Weights of a small GPT-style language model, trained from scratch on English Wikipedia: MLP 2048 GELU, a variant of SOAP for these matrices.
Each number is 128 + 24 x the weight over its row's rms, rounded and kept within 0 to 255. Layers, rows and columns count from 0. Numbers have three digits each. The size before them is the row's rms in percent of the matrix's.

# up: layer 4 MLP up, 2048x512, rms 0.0697, rows 1978-1988, columns 384-511
# down: layer 4 MLP down (transposed), 2048x512, rms 0.065, rows 1978-1987, columns 384-511
up1978 098:148122129177144133085139109131110177117108152143112159137128121129179117113158118071146128107162108117130148164147150127128111140127129143137136151162129118093147123126130160144126087115120119127143162100127155123114174089121111139119122137166120166098111117138116153127127127143064136139154159177108119104108125161127128131129133101092170170150132095147133123137147118131140124075123
down1978 095:120125101108107140155111130145143122098126117121128117086100165126105149165098138127097130186132173145132109089126098102131137103110157163108148127114126115110113133120112161121150171131138119135137133087102113114144093136111130105096095138105131087138110108143154145135133128108160159119117133150138129115154060088132135157074166142154132142113099165098107103152114115131158130151164
up1979 101:171116128110146081140101102171139095165101124081134164157117126134127122128148149168130145122118126140145088168116075114132111121136074132141136101153135109131139090114112121143133137122152104086142125094122124111113138102160089182120146126134097085126150126098104153120129134124145115117161143134153117137126129117112103093122097150145115116103120100116135080154095147172141141094131
down1979 102:143114092116104114103145137105149130126161115144138094109134105144124120157095126092114131095155117097149133160130133136134152139086100078118148136157125143138131100135117136155142138132142120135108154153130152080139090112144103125138131149142137147095118128125149110086145072130120120115100136108124144131152113184132154102142116093154155130140122131138153110130106129107141104143085
up1980 091:138147101096142094128107115136067177169153145144113137130123144129142127153156147122091115139138125094118126129146147132187137080129150115136144179134130145124104172149127143121141146135185186138148126096134137137155149124121156136136086110141089134118111142130096057120072155126145161145122137118147141101121126121141155103160115095169157118121129111169091100166125139109129141123098
down1980 097:112107101126134123164113083118153087091113145145098138111106092109110127139133132144154079141092090155153125133128102146155123123162133147079121129121141145115149115144125101133116137151122140184109100157117133136133096113137083136095109170147141098123133115144083146169134108121113088174168096142106146129145139146114119137123116127122111155088104108138160141127115144127138134149142
up1981 096:125123104127085139124120137115175144133213150140126130147117156164114105116118109165167048156111132132138171151125153169119154118177129159143117132122152137139112069084146125099137117128121131114109142150116145079133098123146142148074133114096148137105122141127107107120131095100114131194112129103154125131120118103103107119107152127109127104125071139106122138160122087127174122147109
down1981 100:135117154073123128106173123128119118167118122140133133113110088124109132122140151125078157130101114146125103103123121102136101112167104144140132128119125162123155153127108151085141155087126107151114105104113108151076165087113106129170139111108141084102130138111166133119146128114138113137118128145121148075138130109078147105108169173125115128162141081169134113137109118132129103146149
up1982 103:101121170136130100170111116141145155071123080116121075169114141100133145144152137132133120155096148149132130107142138131095139109144133145127107086124115133116127147152137146128128127182139150100137171140188119084117150111155126137132124097116120104154142114123141109067106168107116149152126104131131127133110120148142110144188119148102098114109123123156109139078117165095128111115154
down1982 115:101168137080115163122149118144125131142138136100148120144101150089181110117116156099123138150118085157082106104097108142131141128129160129113166095140111130105136136081120101129089126138143127159100121160147111132109146107099117097111122108129084129151103132130140154138115121102099133125147103122141105180098101157109138081171130145111123126124132149156110146089126104144120149100114
up1983 100:154123133127133134157108126114145090140119120153116094118156109106152169087144121197173131103133149163168135170151058134145095085148119129134130122095145139110172143138096106137140115137107143116129135088127136106113151087123158109104118117131088135113136136139106116080153159137170155120105117089169133151136102127135112108113143134098141121094121103118139134158117129158107147120144
down1983 102:109140114116136155099102124096102134163165161122130136133091137125154079173136102134107102106161141091142152124131127155119133165122121119106140121093136101181125095154135168119163106121126048145090133101137093121142114134137081137130122128117140134158125113119129116120124122127154161127173136144127096121154159124128124095112100118133160126125126177116138137147149108093106131168118
up1984 082:152097082119139139136140110117146181114147088148102155139130098152142171143124196098164140138179144116118124122167118143138137116140199163134120108148128104134173139129142095162112098145137075115064151144155147151086143160125116124101100153141143150140099166178119148119098107121116145147096109110141178128121073116109120099122124091129133134082118123146099123179131110147092134102103
down1984 094:112103123143157132144098140142101129126134147135100106136148146123109127187082126108087155139128160113116094144083154112117136147134085144124135111157101134137123154127158137153142103163129134145147168117156119160116141116140113120121158115161122163162136110131132098106131111158062113149142154148118187137151152119083143086153083082146121098107140083120089145142097147122129097127128
up1985 098:137118124101125152143163123176147163100111122119140117124096136148087146143155119174157166101112160111169092122105110116121124124160150161128155145120117146113066107127125121118168102126104136144166129135126096122086117104134135135116091118144126155140126106125152164120116117095087122148146152148163133193114082114147123122138086156117106158150139096091149154103111134161112128174120
down1985 100:162154125100152097114083138094135123109133164133129107134122150105152121138154094117125106118159104125132121129136106109108112137098138108149122114106160099165142155113144136118183080152127130149068138115144133116088142081106140121113109139160113129130124105144096128129105134175119114121127157126144084140094147099076117095108133141144168170136119135140087102128152098142143107135131
up1986 103:120139131101159181129162129149126177095154162142130143144167136105132159096107150126145121096147148133165170134159126128124111156144125105163138076138108113140130145115134120154153103153140111116110109125124087116099111104123153161160111104209147117100102103119117130119065139132167146156118158139123147083152088104116124144149121146141117145162085116146119151129161087124139157108128
down1986 104:100106132152107139113194141145102090140093166149139140138123142102125158155124134147123153114151114123115127141132118150119130108113131119099089142185125144097145109140129132126122134131127167132133164128090134142159124129107132154135063152132169118171159115118117118148182138150138106110153144084148111122157134149089103130103166111156138111084156163169160127115151175137135127096121
up1987 097:151095152106169152127151064094128132123119161144171139149099113142149125108127102150151114148124100118111182118090093095121114149097160140152137147116130130115130115132122120154178133108137116132150108124127082143136144104130143138166068150167140129142116108084152131123122131132146096116114145118106150135126112119103100161120191136191106126104129082102124130143133109106133115141127
down1987 097:083174064100137105125120115174137152113108174141109161110108168150147155163144151138150130127127165160126133087134123088119147173105086158139181114160132109128160114105151098126128151116113124111110143140138145171133082150098115182122126129128157111143136135164113155126139148123160103114112126166164125151148158130164121130135070129150146152099117142108067127160115150137162136139115
up1988 105:116155142145152131106135169123130129125096145139083090161115145137113174142141130133116123084145125133121135128146089092127144107133154105151119132124121064080144115117134117190112097148133148110121182092163103136147096098148127159140081126097107079114101113156105135139129130113122130175191100128134144143149120118104126122115127118125108136118122123159135141126086114072145116143155